Weights of a small transformer language model: 26.3M parameters.
Each number is 128 + 24 x the weight over its row's rms, rounded and kept within 0 to 255. Layers, rows and columns count from 0. Numbers have three digits each. The size before them is the row's rms in percent of the matrix's.

# layer 8 MLP down (transposed), 1024x256, rms 0.0361, rows 526-553, columns 0-255
091:144132134136149125118087120115158119109133157162129118144092079122149179131148175136098108197158097082133174109182117144121107172132164144102132149113077128173128120143133141141121133157132109136142146167116138075153127109111130151092177111128110138132136129093144129126130133084103107112142124142191124135126127182121136112117103138152103090129142154098183127156111171102118153100102103140139080131142128156132129106111089179142106130120166129128134169127121159158128144127116132138120127134159115092107101133118098116083094115152146151096110159116128088105122107138123126121111145136161142148089156113101131139107130097118127112114116127132107143130112121128123124140163132130195124158112092095126158077119083109121136154120127144159147096159095105121098086087135110
102:123100100145103138117106096147146110119131166140109126115119081156149134124108145125103121145082148141154088155156137143135148158153084108172100109141107128172118103134127144146059124111123156146171097125119097109175145144091129169091148124140148143116109157100099149107156133114136121120063091142134129104137129132164129103110117147114154122100093143127076138108133153101137096146124136109104169149126134095145080093118127090100171135147161160111114127118094163100131089102134152135121108163127121112106116144134139127146137143184138125142159090154155100119178178162088129092115099136117150121177123117086136148085161143159144123174127138144150111132133124129107127093132115150126147122150162128137182135103124077120158159149140153113111137130114112120114143099127088
102:111147139145150158127097143139109147161077132141154173145093139175133149078122109189129124133128126116106126117099132114111127124110088129136144164107142137136117135130114132109138129138134166104108141147104141100177116062133145130119145078152135173124165160126141125160115120153133139117122132131124112120150119125137127118134157095137139066118141129090156111055148092103173096150085115129087158147161095154118134102111125121138203178121132115111121119114106151142146154161123147107153156171155127121125105156121132102115107101145118151119112134082106121120115121152196162140136147103115075133158114137096112171141131102112164129092124092154116113080116161112103133093119102130151170118116155141081144132153127124109152131139168128143115149091122107153104129128103122
110:170168146096111138113096143128170134134155131151150161148130112113093134135078139154137115105149126174123112128137116093131139133109143119147105128101144143171138135124093121144126117129149105111121094101124111123120147160091148178175096109151125139134125138135146131158137124116192115098120109117171098175147120103153171114124123121125129136132088135163132130122079180143089114138107103135140070120091129132093103148114119115130126087134086136141113158134134077106166110090102066157135081152126090098153121082134102166111114120162099145142154126154144095138110112142116119117118145112176150109153137158107127129131144146090107111122184122124140142179087123152100109137179105144118132121139106127130090138162149117133152135123109163156122152152177133103117126073141155
105:124120144131106129151094175111062121105114090154111117153124104128134160128176130130110140100125140131139128130135152139121126085125153113091122107152170129180122123112135165086126154166121108113138120121144147141105123113095122133103123122116074140109112103170182089143094127116146141096133142114152119117159139131149135134135080189103155122182114130176090141135171136097092128101144132126146107149113133135129153132099130076137120110137104177138135134169108118108112163163122130127139128169132118096163128145142099145132125081161058110123158148139101163116128080081134128104117100096157155104129119139108085140166112100110122135150138111168150195136142137137087106152108120132133095151122129137134121116192137164121141115109136124112134127132149142081123169147136132
093:145136122121130126165128123137143160185117127121147153130115141105108104105117127173109114147127110148127129136164115128123167147156113117137200132106146118124081153176126168147131140093063117120111129167099117150141087136125169159104127145066131122167130105106116127131099142146146176156143103106132105117162108095125111186129164157105127093165152112105159109121166148121150109111153121126104130122122135101123126169139138138140093114092150126087072125105138154106173098145155141118112137098129152116123114170112109135139124149144108117159113099121123094128100127113091066136066143103094144135134144175133128134167122151122124127118160129080087143158127177141130134102153116120136115128102141116125117104152109137079158161143129158152107144134143108092131084109137092
097:114101104098104114120176159139112142101091167128115147138096148126109118136098174109121154112162128094154130134158120143070132161127159154138115131116144145145128123124097105101178137177149156124186131140132131169154135105105107166137122158133131127099107115113139115148125074128151128174130133150161146102099150124143148098141114166141118103118133114135081101143125084115097110175065108149124075139127148089122133138094103096112129140087147131134131135098123134145168114100135098136134107149153112196094146151148117165096120140113121155121102101125119126077144120128093110119122182172170118148115124098104122135140126107151150175125122093176135135087135127123128134127130133138189132192127126149106115141104130146167125157132133139113090083124123108125127111144107131
095:130097116139123112153131155145141164155143137165152141110131142126087140143118141116128148111078129133121098120082173119099143148091155134170111092092200123132112101100149135130149130113142129127123149109120129142109169084064149124119105112123174142103146142160093162137106111154121116082146113090139155055125121148103137136140152114124145139165138164147137101183113099170162142091140139121140107126118108135131132128115119125134117116140123125093128139142088150173103150141133211155147127119132131132156137093119108134119097168105112137143124145152149154074167125090122123160114153097143109125116123101102147122137136149166133114134080118170139137093106120122127120134073102126144141164115107121107172114109074115133150122111104110145125114145123151080101088134165156
092:159073126123115146109080153138128137129145130126166167113127134125129150154096122137171146132124174121090105163172140140132125165105086124139070169126117147135156162161148145100107131145138164143123096144133099095173087101114139131148145075110088110108107083107129171131164136151140101115120115105162086161126145096143153110113119154115114159107129130144119117064118133109114129098104178162131074117168139130111114138139154134144160071127143119100082125150150154076129153134106109111136127127164118132101145105129153124126133150138142098105142099165135131070166115135133127092109131147131120159145104121098106149082126160114111150133130152137112152108139083147175137127123145114127168151133126101190124122122138130110125127134104141085148122149113126094148109162151109
127:087093174115137118151143160081110104131092089093131129117188107115122171111141141089137171156156104116091164128167118113120124112106102136088106164126150078151137094141153144093140109166158159135092163163138136118147138091143118111123159113109100103142111112137150175153165113099176161144119126138152119130149108060099134140139133185128141132143145137126115151137151132108146150125078108143164119112124128102130140120116135150101118121173136160096116133101147146083118124122182096088133120145119128133123112114141109139187137145088128114117143099128132088095162140095109128186162146106138149123102086111112141159102169122148123144131111119111119122141121143116112110147098123163160123139120125115135149141130125141118111143139118124141127155131160108066138130162138066
098:084122099131104122130187118105093129137109133120140133149159140134138105166088134137131108145119124185154110131154134150091127147134131149145194123115107127075129091132110145118147125064167123146146109134173075123119122129136092104115108150160141110130172108151093170121120105158126076126134129150139114154135116153129105135126107141087089154124132107111136171187181099161132121138130122071196132119111131128140122108108091115147118117127143117127131132107130150123141155102084103127163093124159101137144173099136089102109148136114164133145118100135163099135153140135104129098157128105113078135071139132155119128142132128175083122126147149120126134100141116151138119142132132103129113142147121146118163159145118126141069094093118148146137125172119149146106149096173144
091:118120119115129108105161100141132130097096161151094067153187161116136137096107115142098166142134141119114121155095153168103124127122116139102135105120160151120105101138145178091149129097151154169133142097098143089134128115086153122124168129113121155103178124089124116111150115109140093137115117122136167125147111128091136157141129120122154097100140109103118145168126128114108143130177090134099134111119120110136128097152096098137141135071145177132122124109122120130143068128151161173120136126109093153159084148128162119103168163138074105112161110138125102124171153148157146130160114142163102155119148170152154129112136125142149137123127150116112127134125125119126133114164123082122163194168119117116147152134135117140156108122075136134140109096134063127079154128133134
098:130161120132086141133136090145132102117151141139118091142182140141166144156144122082136127163117138131086143132134111158124156134144130153105091117122143137191122135122130176148163064154137111103132142154156125137110134108157116126149116115098172080157133092088136123142136120118095104131124133137152146108126130154141134142137116123096122110109104109138122138113091134146091107138142139119117138116142102139136136140120130079079163088108134140101138133125140122150121160161103166091107111114117168186094132157121061174137100126118122127116121113120187185125117130119129159094112144112124102122116158098104149114116146061142130145149091168121148139154203104149141163121092122113140086113170110143108132110119140137127101132127146092144127103157155124115142136139203114
085:119119129161141142124118113140134121119135099155120130140124137138118121152151104109135115083174121148138154123132064136129114114110115140065169123146113141082120152119150137137156095088174124125111129152147125127142125137105113149117090150105144158109196099135086098127189130144107126143144141158121130140101138135138135143165108162121188117127119107100133164096113141133119148124153140113108127100131098101116131196127093100121138104108143108180138112162144135147135145121094117148158105127134092102170099135163149097135078102131084124139077133094114160106159145124156095145126096101110192096134155091148116165130132134130121074138137127124105177138117126114118116148129117141166154148091086128095151100155092165127146121136119098107102134111133154101166164153146151
091:141163194112188162149090146038183125139140123176159144154125148103087142154170113166155066061089120113144097157143101086167136139134155090139149132127131145121110092105134119112135140110090109135134116125155152178118133125117087099099113127137144113155156160136111123105095129144118173191123142117144119151135143117137157142128140123107101159111118129150131112144155091134138130103080141171113107129088159112117127118150119166124079133111090125106145111123125151128112126163162129097156140114146133154129133167163121146118127125115127103111146141130118141151105146118158137095118114092083126122152146133104101103158137147144100103116105112125121121159078138129128117141117154148111117156084127124105150095131121108109099123150118139129132089129108148152112151117134159
098:113079105106093156126144093146110136125159156150137112078094121115134166131127145193104120121136138114099133097135109101126116122113123114131141096134099118126128129137142136093109104156107158144118165136145149118139137113093129124083142164152140121115081152139165100128116113101106118145126135121137142175148136146118120128153107145098148144127134172130152125153094183149146136145128063136159146166094176150132131103149141079088067109147150133119087165111111111120135098151139161122140143133145173136145108154085137099099183128157098073120125143133148180088127133115129122104128155093149135129098103121054117126122116077132159086134147114151109133143110125159173139134168118145125127112112129159149109153156118095155131150136160121119135103136117099118145142179130163
101:140126067109146128132131124132099136149114106157158136173144101128071133116144135114089156174132162107090106115096133087114146133114166168126131087097113122200109159086125154135125145122139101146095096158109116140160138132147117153132119151099118148146099136113157114124101116132126146110120130146146131130109141163111135106144174131160152110106142108099133118105111139085163153104104105142127061158153119097140147124142149109152153166102086158112136109143158126123095143153130115133130085122107153140104135131143148130078113148109098126139146117109125158153097170095165153063114147105142128112164139077129166093155107164112131123097130117168143110185142127159120152138114157108148154158164125084121122151108130116144137089111131117129126141112105107148141108107165079
103:124119163106087165060162146132158165142079134151151089148171118137109109118141135136129147124093141121139138120140155153118114103112150112122108102125153178111117151155087137107161114134120121109113152133123118108133131145116126135132067129091117098106099128164100140086148168117124172114112174152086167147140164157091143122184121141135163180066159137109100093121163139128098131105139151092118138133134141140091104148114157129100148116134108120109127122110127154123124130098156183149140092148123131092161106170149167122158154142105118115120119149142090105125133093108095148154145121107115099140123153072109143133113119124136140132113141162111098088121129136121097119105125078158102112118181099139131106164132126151156106146150106120160163139151096115096109104147122130
109:137150160116134165116093128076148111133104109132119133120158134132115129137148138141139133076138134152143149096131111113142099097114096141126151164126116150153105151072150150122109118144127160144130126142123131085150150079101142137122157079086098141137129129111094146147125120114125099121108110136139131087132156111128152118094159138108083135160109080144141113114130125113134069152116156073148095111131138127114098169169146097136106092113109143119144159152124117085110139110096108148182128181165092097118112117165185145167101151157101102108109134162157106090150132116139113154128141125128111123144123097161142124145131172128150124148110123172110094165144093075142113150149141179157184144144101131119148110101155130087128163142107125098125125138135136153097140131181118
101:158091110151115097079154122138104134099077145117089122144134120140184133147130137086133118121137113174117167121125109121144133129124119113117116131114139074133133125143133121095128105132144161103170160154142101134133111099116164128101094116123139141151115116145114184118142099122147121122151126103111192136118088167172091132137119138117134118123103111181124165123101107155115104167130150147173119127118163139141140142142127131067134127118148129117081121126158107132099124127107156124147100143133121123062133171121115140175166116123093197122135098149115117098147095111137098113145124143157149096135141151134093110120112125167114170115119115130125117083118158099082116127083142070153070133110123133108139111137140172117120141118146117184136139129112135176147157168114152
090:151132077151126129127109157090096077102145168108125120175142093163095131105110112123156131148128106138108120115118087098146127135085162110072163115085108108157112128107107095155141147135120144140163118096175131122139151139126096124126134154125158106142124102149115159107173110128106132134138146143134135144058145136118101138149150125144141124146140068166127157202121110117142102135099145173084116124170119116111154108102143126142112137118121123135104151146131131134120153154095157133124142100133146151147123150149119134145120095086160100104132113123129147179132116115109145105179150119113139128160144146139155149146083132099127128106126096134120082116120133116130114137141111123142097134089118128066144167158134123138078069108122155176147136143103144149155146064146157
106:093093154128154140119162156137083119130131150153146094186163157118100111135141104088205094106131114127126134125132127191141133117155101164101140132119113089110084133161117154148123101161139126124093127117179115149127140127125086128094122141140134145103095169150094115152141078157133156124083123132114155123126140127133153133145135130118160132146133110183133120111117127120140129140147102119130066132146156137177101136112122075102111109171105140134137142112135143156099122140117142149160137081107149141091115124134119122194170078107130092152085134118130116106101105106144107129174163124126134138125101135115111154135151126102118123138148114176109111115130098106128176146121153088141133133107098128094115144108138128138084089095119103158185132135148127104138125094159131
096:114149098126103128112123139135135136113116134086113142085162142149115078151093100107131156118143169176173125117068127140130115136086116141130110093084161107117137110158134138116102122115126118096123102099104149103099163085113107085130106132106156119095164176125151106140128117114095067147162113146146157150116143162098125107171166138150178106136120126132141137149135171109138164097159127109109126123156125109150113119150109116089167155116213149103122130090106113108135137118128115142146073114145145109147091130108159138141087148118129150139112115103118115150187106154138114150139114116134147155141122076139158199110140146142135149131113153141159153138142111105137127125131121135087135165144144129119107163156130142127161090141150133146102138096095092128161112157130130
105:178174075095136134122119128159143132110125117139117091128152093169138176106131122105125110135112107127134093178140093160156149101125140120101108105131132123130141126133129113126121125091117126110152147103093106175124094123109076084122115110126112100135110178152121117125118153121066145132120117160068137140116127118143107123164122111124118163131163107108108110117113129126143162087147159118097140166097124145164114147181137146156115130116086129149126145151119129139112133161163146094089091081106158135144134099162171109134135096116139138112108103127137146132120137098133154091153137117078113116165169142175149152159188132112145150142140132131117165144122102123140144140083167106130129103164131114101090153128103138134121140130114155155083136121160114162103102061155139
100:169112089133140104122166108110116122123163143143089111101110113100116135139152163114146109139113096128116145153113131103158095098162115141092168152130108143166093156112109151132185099121090110073166141143167158089181125140110097100132126124087146143124118091143125167132176098130140120101096147113108141148114110154176138140134129101132141094119125158133105115108110109127164093145091133151102160137141149123113120131133107094109153128136127153100154098057116155162094134102102153147120103138109107099168146096146142099179113072152153162119137161158139127132096159137099162107146104137158124141139118140093151106107147143104128141163151123119108111139153119139106151135095123114124120140117129132114134160134187127140140138101135153108139116076098090098186139145130128
109:118111109153127096143184088144128090156151095117095163103134137138138132070075143119150118155101115139138097053104187141113070133098133164138136147118149141129145154115128146128136096156096142138109127084080155161145139116120104116155151131084157091163109152088109130123124143101128128107154155113160102124160119141135131113122130099157136099130153124140152187100114149101140130136128118140098121146131123138141157113128118153153108132117175114085146150128109114120129110148144093153096104112140141167073128114061130142087167123154118129146151149129112160133127105088132152136076125102145120131142103106123119121126099150103147130121137165093119119173149121171086164137127109164099127140125158080168130107164144136121131128123138150145101143119161180127127143137129128
089:168119133113152123109164096139097170144065112130154145115090092164066103084105111125185121126148119119107108110135161133094081148148110133148141120129139137158115111123105114144130157116149124149112147116151131136138143111125111102081123098108158129096116106157100117131163144117115084146152126150162113139126180132104111083137163129091112182156146107106121136147068099131143158119131144128160129153127171146124137156095108101123079120085143150151108142127141124133141118155114160112122112115089145090147166145170138136105125121112117148126088125192124078112145085141168165146098089118143181144131126126086145164111077121125106144129116078114146151125150121087146121121103158109158130125132153139119125122123115141120147169123118154109103148151121154145139130157134118
092:098147152112095127136160087110196125116135142135076162084155123135104151123163107116106168134169119130120170127169170130130124087116139118155130117168148180124175093074143073131122096085097125100115134095113125118110158112144107099134155137177122145131108186169149136149121181103115122138110138124131113167161092112139144144157122162120125139126141123095164141147108138071125153125104096099130147131128149137146126098143113126127105126119158126126116172129065088129105086110111141150140149119140146142133117119116124106110173134083126097104157142121133182129142105166125132111158103120130109135153102122171142122149133120148154129122138107136127149092145108085103114157107159109142117128104135179111121112105131166122118104151084129151121119098165121148097099121133139
# layer 8 MLP up, 1024x256, rms 0.0447, rows 527-553, columns 0-255
107:103108174126134115144158088083126158130107099138132154101109130116099106157139121104111126086121145141139133135138117107120165051108142072149108184089160096157146120102125117105143127163119182139100121148169114120144162151154102108097150126169123121130134139114169113153147136104146177087104107123115107108173105090148110136102126126144079112117125136108157131124134110163122088143117143122144106160104106155138121106136116171096143136152111156097164162101117132140128117103158095095116113162122100174105156141109154108136123104100127154171123112103119088159113164095128130112136099114157149119091113148127127159166122092137178145127115137145149134126084111119114130139131123166114160117118194143141147099139118126126153115152112123176118076115094156140134145117116154
099:152178165100099093153166098117147115123093078094122139085096143123136132108132141143120141130105126123131137137149155130121097087174108167137094106122108129123107076094102110074112127151134149174086134137108071119092138102122161117131118152124107119140115139144100133129109114112149115119162119105113142110187172133144153128150111161131131138138101118172116109132120119124130104112148126153114099152132110151137146104170123110121127100155153134148176142143132094105164126147140126137122155079134146131159155133143161138150125158121166104153188125118136123133149129128094137113127135083108120118127107076179117077093123108111139131109139148175145165200125122170135170153167125109153153153120164136157125183133140125116134140094099151096101122131095138125168112124116125
112:119155152117102089154130050130164148117133152109139111144128141125121140161114155109141103123120142162134135110129124145144147118132152164193126146124134121133096141078129156122119090158142140172140102096102139126125108144159149164137128100174159161175092132104184128127127165149142130131143132123120119100112117140101144123137158098142153126124124103126126107078137119109140106098078130112122109094124101164172116077171136149100089161187170128108153115076124119152150120128140139157099109160097123109113077115148144091132132151087177123116141134140097138101118106119139123127154124151142155108131152127154113149150119128098140108141121137167141130094092147129116097166129093114079127084114105193143095141087177096137145124124110121145147114134126134150146095107135113
108:098113134125151107133131160107111116150129082113154114089163122129097112163127130082137113176131142123142110116115165143138135146140156123159125145112110082148138132109148082099100120224099107156094093121122167144124138136117195125128154104119125101110069130092132140141144074142145186101092130086141142134109139136135107123126156114129098160125111142145125118166159118140104145133115076127117137113109135106171119131102156167164151129122107176131145096119170084145115140090129123096149173137154143160123136140082117121166087165154122163107125116129139122133087140115114177120125134103148147107124153122154137108126109084093123145141112128137138118162115102127142143125136094145156124142126107087142146181149148133110118103152153144108141112119147109136127172129099087
094:141123113135119153100135115152103117096117156141113157156127113092142143135115167121090089127149118157132103138099128128125150123209161100169153102107116148132101113101199123129127145112121136137153129154160147152117095102142119128149157143141084163144148162112144147109083086141184110145174124152121157118134131122089164135089125136150089140064120149116116128159118123142109165149112151098105108138161165117101147087157138145157095144121064134141170142108109105139151139131097124133135120132132096137113112149099140137098087092139120128106152124094128118144125088168151158092155136128122099112115115132121159112135175154101134079159114113150174084117155120084109128155151119115129099089094135135101108102122123144141100157096132108116145148138114133115151099100104127
089:126122100092097139151152095166128156141151077131135106100107132092077110132139134127096115151107129108144156139118126109130098115123141154140078095125079164115093069141151125130112107152110153116102123131141107097122135132120164147135126115145084132150123123142106120160107113127124159099118100154094110124147124117139098145102128126174122124094117125120159159169162062123156125108108136158124119113091136163161151151137192134166143106150099136093156120122098105089088137162127113100164144114120144106119141118124127151188115121180123057159128117081112125148128119146163101131129139149135178128159172108174133132131134107168096145094164124135132103141160109104113141106137086113106134124125111112157113093120158181125123107150141115132118125099127167171107116130120118
094:131122082156109088135117141183117137102074134094112123155107130141130144124107172114133156143102133079140118164109134132153119125101157119132120130158078120152129121123150124138135117167135162186134067129142142123113112142139143123118131099135119148176155116138132115109125084123136136189122111145079131131118085111154108135168119121170095154115134140173168103100128123131136157135120086151099142124096106108108142091150141143154104114155114143136143135146096121119085113137089084098125114161110116123154145142160129162144097105104096139099139136118137155132133144145165099080113106112123121128105126138168147124100107146120139100105116157131179124177110188083105062076134099168131130140130125142141130113116134138154140175139136147120119088150096142163090151136119093
097:132175119112134095111139086092144134104153149102142116155148157138161120095118105099158136078135109171129135117096158139156109084141155138124140110138154117131101112090148151082152157102130144115137120084144143106129145102150081122106119118121131104148127157119179129150132103172144153157121157124117111102113155162111135119110151132166120121097083098119188122141140078147144109142106165096123136140135166149134125114140137139047135168132121086131170153112146115152152121164140159111154132147146124134146114131143075117134091141069139128143148091109108109163092122124159122108158113114111116094118163121169091098126172108126123173124128140106157112132099119149123133176119138125096138071121128129109131127097138120105106146115129178103176125150088116111098139129138126
114:121145129118123115130199142115124115063091118144115132108151128090118095129119154141154124151161126097146151099140080161096100135136168157149113140123154106108116126120158110091094130175136163162097161101150174110132142159160118149123191103144118092127072153119108171159169126153153122100125137106142113101135113090117172136119136118165177168118121110136123114136139126113144115137132152120124105141147126104123101118104111117125113140131115139086140131085120131144093139132137126101169134131171113146143102158130146111161100146162108149128137121099162107079146150126121130145159152132097200078101100092116092111091139126121150125133135120145116133146108132166162130147131093144114130119182104116109173122153172121138106165092133136128118153146127103119147154124117075
098:143112133122127123159131076124158179128137134108139134141128136151087131144145134104113128140105111133087134104091073146133117086133135109109112120157064091152103116091153129093125117145100158146120179106133149144147093119151107138131155142157114175093147140159146109177185121151098137123110120117093131149184134118169134116109140145211101119077139118128117131096094133101138135152128118148165148092120124094134113111128112168108133142147098155105158149110120108140109133137093123137122135158096121134132111115117130123151115109120119120122162189127101164103146114107168099116103140117100112118103089090110132146101131146131120146086125155144165121161069131114119163133124093123117102178121099117135117115096107109108138117139162148146068135128098129166160115123155093
089:139126143140143103146140109170132139150141124133169147136110122138122096132146140132116122142121116111078116157133066086144096161097107103159126141120098069101155120092134126169143130124116135125099137143132162165092130171164139128145116131085154097125095150130116092164138099142131157137153121113102124141106134142152120146108145139131118160111158133179111116129089104129122129130145136127143132132107131083144085158087139157096116106141125133139131119137104146183074153142106114125157151118159126101082139105067120190149110144150164058143113124143058139135117092090118117149104126111101126163126093125109114107152143122114183108081158161129136178142092148149169133110121127167110128091122134153162129127103138142130148140139156104144152101157135125157116102110129139
104:129135133111112104137152093084158164134120195159102118076151131126128124089112137093113104121126156107152130114118120149150162114133118118135105123080134103123093160128148069161129113113113112171146124133109145149146151117140131115163138174130152106153123144162155111151151169150096098101090145103099093115104143125127129131147093104119191097080165127114111096140132079113157094136116130141119142144134148131153144131103098135129133125118098170153102098085103120153115115114175139092097158137138145083114088128108097112127126109140142118155124142142111137106150160139173117091126166114117130111129135176153168148114193119134127157136103159126146098088121147124049125112134120158119152091149164155141104151117156117146154121128117153148148139153132111156119119091107131
094:154125137128139140112138124144121127171084114114168154136163142146133116103078159078143144160091119139143141140088127162137117162159164115121117124087165145139123126158136127096115161111173130098119077086161151122132094137140102097129133133156090106107142140126086135142107131142095149137138100134121100116133140089122170136116134099122123145153143138167133112120096138176127111109123153166108139140101093125123098120115144158137087096118162121157131106170107071199128105202153149128155120183131098136128105109149086114136105116127098135132168100139108112121100161158108107107153129116102143157116073113137137131125159149149150154080112128136151166134140107099106138116124133114140096154145141123079127116077140139137141124119093151116127108132107170083127103093121128
081:093097076097089098087136161189116132100120113065113106153158137119147123121076159117135188198155128094131126103120151150135148121136111148131077144143120174166201110183136147146134147134114111118145101121129136109151129144111145140153132145103139166114132125118135154117159128155117088104114127098126133128151124126162096133134145154160158121118113129145112161124121127114124083124123121104090131142167099141152140152108120117154160160116149139111083132126113134103122163132128094117068113143098112124110142097099125124141150148107183146129122156123129140102130138132095139135156126153190128111149131079147146139084130119158117144125154120141148132123120151156112089128122147108161127157148155136122142163136119127157086097155177090159143146102140098097125090140131125
092:106159154156131124142157122125131138178063073120154119164150128111091105123107120120133126131112127179148160126151163143114111113173151136136121135120177109148123138124137133141110150087069122108101093165146133113122133083152136133143105145124120109138128140140133118118150149161129117113155106149150131137072128124160150143111130147132123125158112108135102110160118101136113097120113136127124118116170082167126164170129169183173134123148096122105161105116089173128095104155167140141142114123155117114101181122149147082131086158122167146114163113105135115154148150147155144122128138159139123155141149097196149121160123138111161176097145172108142110094163085161120096076104137144153111141150126129103144122112123092139112116092119114135136141095137143147113084117113123
098:088142136113136105118119115132103107126138092096138141140142170134119079095103141102109122128168139153138124129113128127106117168109175153147109141113122122112091104162125129079119139142141137091096145058159109129128107121129157120160123137144144121144149153127179162122134126125130146119126177097108127176099102118139138162147105127114123163145136130175113131099126128114136121092075143160137145107143104117137138120126131167136087161154091129127125093129097111124093163105156116130157090156132146105135135115110088130169113122156140139110134116119149166126166091105119103147141129194104151181135073143113131143143123144163156096134120112117161132121099129126117091106116147109127119168199095119130151098119145127107133077139128182098143129159087174109180150153162146
102:140154117098134030098166141143130139142102112130104115134118121121113157108108118149127074103117082132133113142120133175145124157130134118144158135174123126148124135145150147119107124154111129172108110128091145140134095113118133106130146140191124156107109146138149130160121109113124104114130107130107152116067147131095127104083116082147117124128096154140171137093146139142105151144116095116135119126129123133181150147131118116154088139115117155127077118129106095140101149134148159129184111105157149127072097122105090172108121160152158157120120136131140128219129111118118155156127154103121144122132121089093100152132092187130157134123114156141136112103128100123145145150147145165101136115126101138081141132086125136097117069155164102129140129090126125143139127146155135
107:123120155120098139126141111130156125088121142135144163087130188147124095161116093120118111126149145121154160134115156120121122102105081101155132100101159097069119092110116150131107123122186153123123116123133140101143108111174120125119121131120108130114113156125131155141136109159132096116125091119116115131110118072145101108117096089177153147110108157124134136113109200095113103128092133132109122143130155140125124152143094161131156138118129175108151162170149128159141136113082109118125117183167127142164181125121113175120083180126123131110143124126161144104159164103100101112123060111095130143117143114167141141115143105095107114128182127149138122129132126135080179151170129097126103126165125145151145182163136126117127086131126122117096126129102131097163119115125128
108:095125125136131091107147125153157104104121137077120103109110126103145123128070171102108133109154074126123120114139089144122118143090117138148129117157115151118111143119095050105158110087136151143110085148121108184095147121124121123158143096123142114119116141150136139119109140169108176135131125066138102121128122118113130164139166115147096091112134142134143082071138137157148122151114160156114108145151126113099170123141156170123160096089131116164140153142121139132118135095089121126151162134146076111099104143094145152123127129144140102115129142131144072110137125151092140149145127160094078134123148119132127122134130137107197136126114129172138147148152123142118117101119111189125137109162157180139143127116164137110137145105191108131134148120143101109174103139103109
095:116126132127068152126150108116096167145134138130112141121160142106078121076101156074132153109146135126192111155129153160105165108156101115111116176096117124150118116148145148130118129139103156137120084163131143115115137115111155121162162090140127150132072109117121094152125145179139113130112125134067123131113130105135105136093096076155110138121108104121122150109140100093131147163111154107118141102147120115163062155119141135161128138108137164148104123100102097157106181128082114107122126146126115100111184146112084164120118137145115110122148135108096134111140121130119112148128125112092111151088130146120135136097125129132158159105127126124120101161113160083123137104106085096134114099167138133185114144136098115136143130161142135147117092131158166135101089153183128
101:089152138095087115124120138142143135131118119138116157107144124133093140106139161121104117098099171121152152178116109123121138133133134096132103083091156155096113126144085087126118115108090081115157118114140154134165126113135166100141148167112148122138121145129130103105110149162134117114118123137105134122116099111126115147156091148093134087130124126184112139139135126118127084103132164122114122097125134084095051125124094172134149126104121122116101102107134069129161119078107112098099110138142160183108170143132113149115154191133135133135148144138124149148111156138135155133107189183104139146131109133143141084134152132147140197164120150147134105149122145095152106132087143128111143120136166148150146168162155094093139138110099130124079122133126143118145152148085110
089:071092138104092088114148116088106137131089087152103130127131137124157127111117133105121156142148164115166109162112147113130092132106105136167110143141110143126133156087125149131171111155129122127089128155089133120137120146145139131171148145099150155142115151144121116109104165109112160123145119125122092132168148128108123146109120073137118148120126159133143126097182143143123102158147121109111118161111181103112104110135162145146138129105148147108135085096144061115121105145123083119116185127148144113105184134082099194145122119121111133096127149139111155130081109140157079144112127141124137091144137154125121092092127103108146165153116143138134128187134151124156153144119099161108123120136121134130157125144174168094113156092129138076155136130132101104145129155108070
103:095192145138133117138156122096143145102090119127110110109138158133126126098104178105090122134138132175100151132132113144122138150196131111139075166141155122099114116151128145135123124149080130118132136117103119119110079145133180102159132134105131124136129117117100149130174135152164143177127120126158130111120119139125124150139138135133148141097178128100110140119087152119110179142103126119104112143084144148121098092105125116154119161128143123053129129118126128130124134108127156175091130090146162123102149149113077108155143123130144131163146140129141162147086120108099129110129157136128118090156108107161105133092137076145151135116139105165115148125120161127092140108084070160095113131123175132156106153134158116112165128125147067110157160111154153156147094153155105
102:124170158133107113121136065118147181173104155135137140113115120127154123136130132117089099105147135162181137085104090119164112120137097120130157161068110113129120141115140146164134123147108135118083109129094145168169105134142083115144114105143107134100126122129144113155134118166119149091139116137099090147143107130116146153150098110141096089114121119102105110098137196106169171135103093121109117148104105116092110135145106153131137099127049134165140116132115124108097142127082138076152144137149165081142134140109098135168106147125131150115141154111101136122085151130172125134111111148150177141082159157138133112133133115130107081108130118139115128101135146134129101117163134147108130103135121125162163135120123116102113103112136179110146174119088129151160091121132113
106:120106118128118092116120089129150141123077126126089140063137130069157125076125115115135133159120114131115125096102129123163113101170157145139119132158140170091111139126129177089131155093159104116124141105158117154121112103090124099165123124164119091116137144130126170118084125142128150114120160129106118119155115128171167115100101084121147092140113135160124130116124103127072144154116112104100128119150129118105124107141105135177134175107132147137128110159123099140106147151154137141148119128158174149104092120081143109174137157158108113116121144126150132160121163119149164152155169129125153072117122118152161122108160107133103162165131105106157144160109123145132106120074109093102159135114155150130136126108123100124133130125137166128164173129109097125142197085151108
088:127145157110098127144125121087145172136124152147133151139111142080108147137125101089127094089078162162105196097088118097140082136123128095107129081159172128163139108109108153111122108103140170110098131157096117129111124118134141089183137119176126097151162144133126089140116146140141172161145164102090159144144129098080160146168150109128091158102093150128183134130143165080154141103094141142115083151117088161125160126157128135123104125143135121093121121154158146120148145126129159113150189135152140102122132145142117127122117122085116104125155106106121134176125144121159174122131137094067119122120134165106094127157130062111141106096122118114124140128120130125146169150130118110112117116104121132126119131145149126129136137174115113108133116138117127116125141141147145
093:118117142162136090126115122152125154128131147164112097120189137115179142084109195088143129163108098106138147130111084116138160106123127134134140096142060128130163113096125091148175080121134129146091121139089111127107125122106114132177127119123127116156130141157090131124087079125095149102162136082096108149128134099107115137141100127115125149138100125106147111160163136153138121170135112142146117076103112135120146155133104128092118131170159104127157128112125111107130103142160121131151122142133105144115156110139118132161158118123158109138125159112138108123108120102136161122145147095117168150114087158114096137078161155124124147164129161146162141146137151115111150162118138144150151088092137109127105078094107125136129111077194138115130079148156117134136122141133066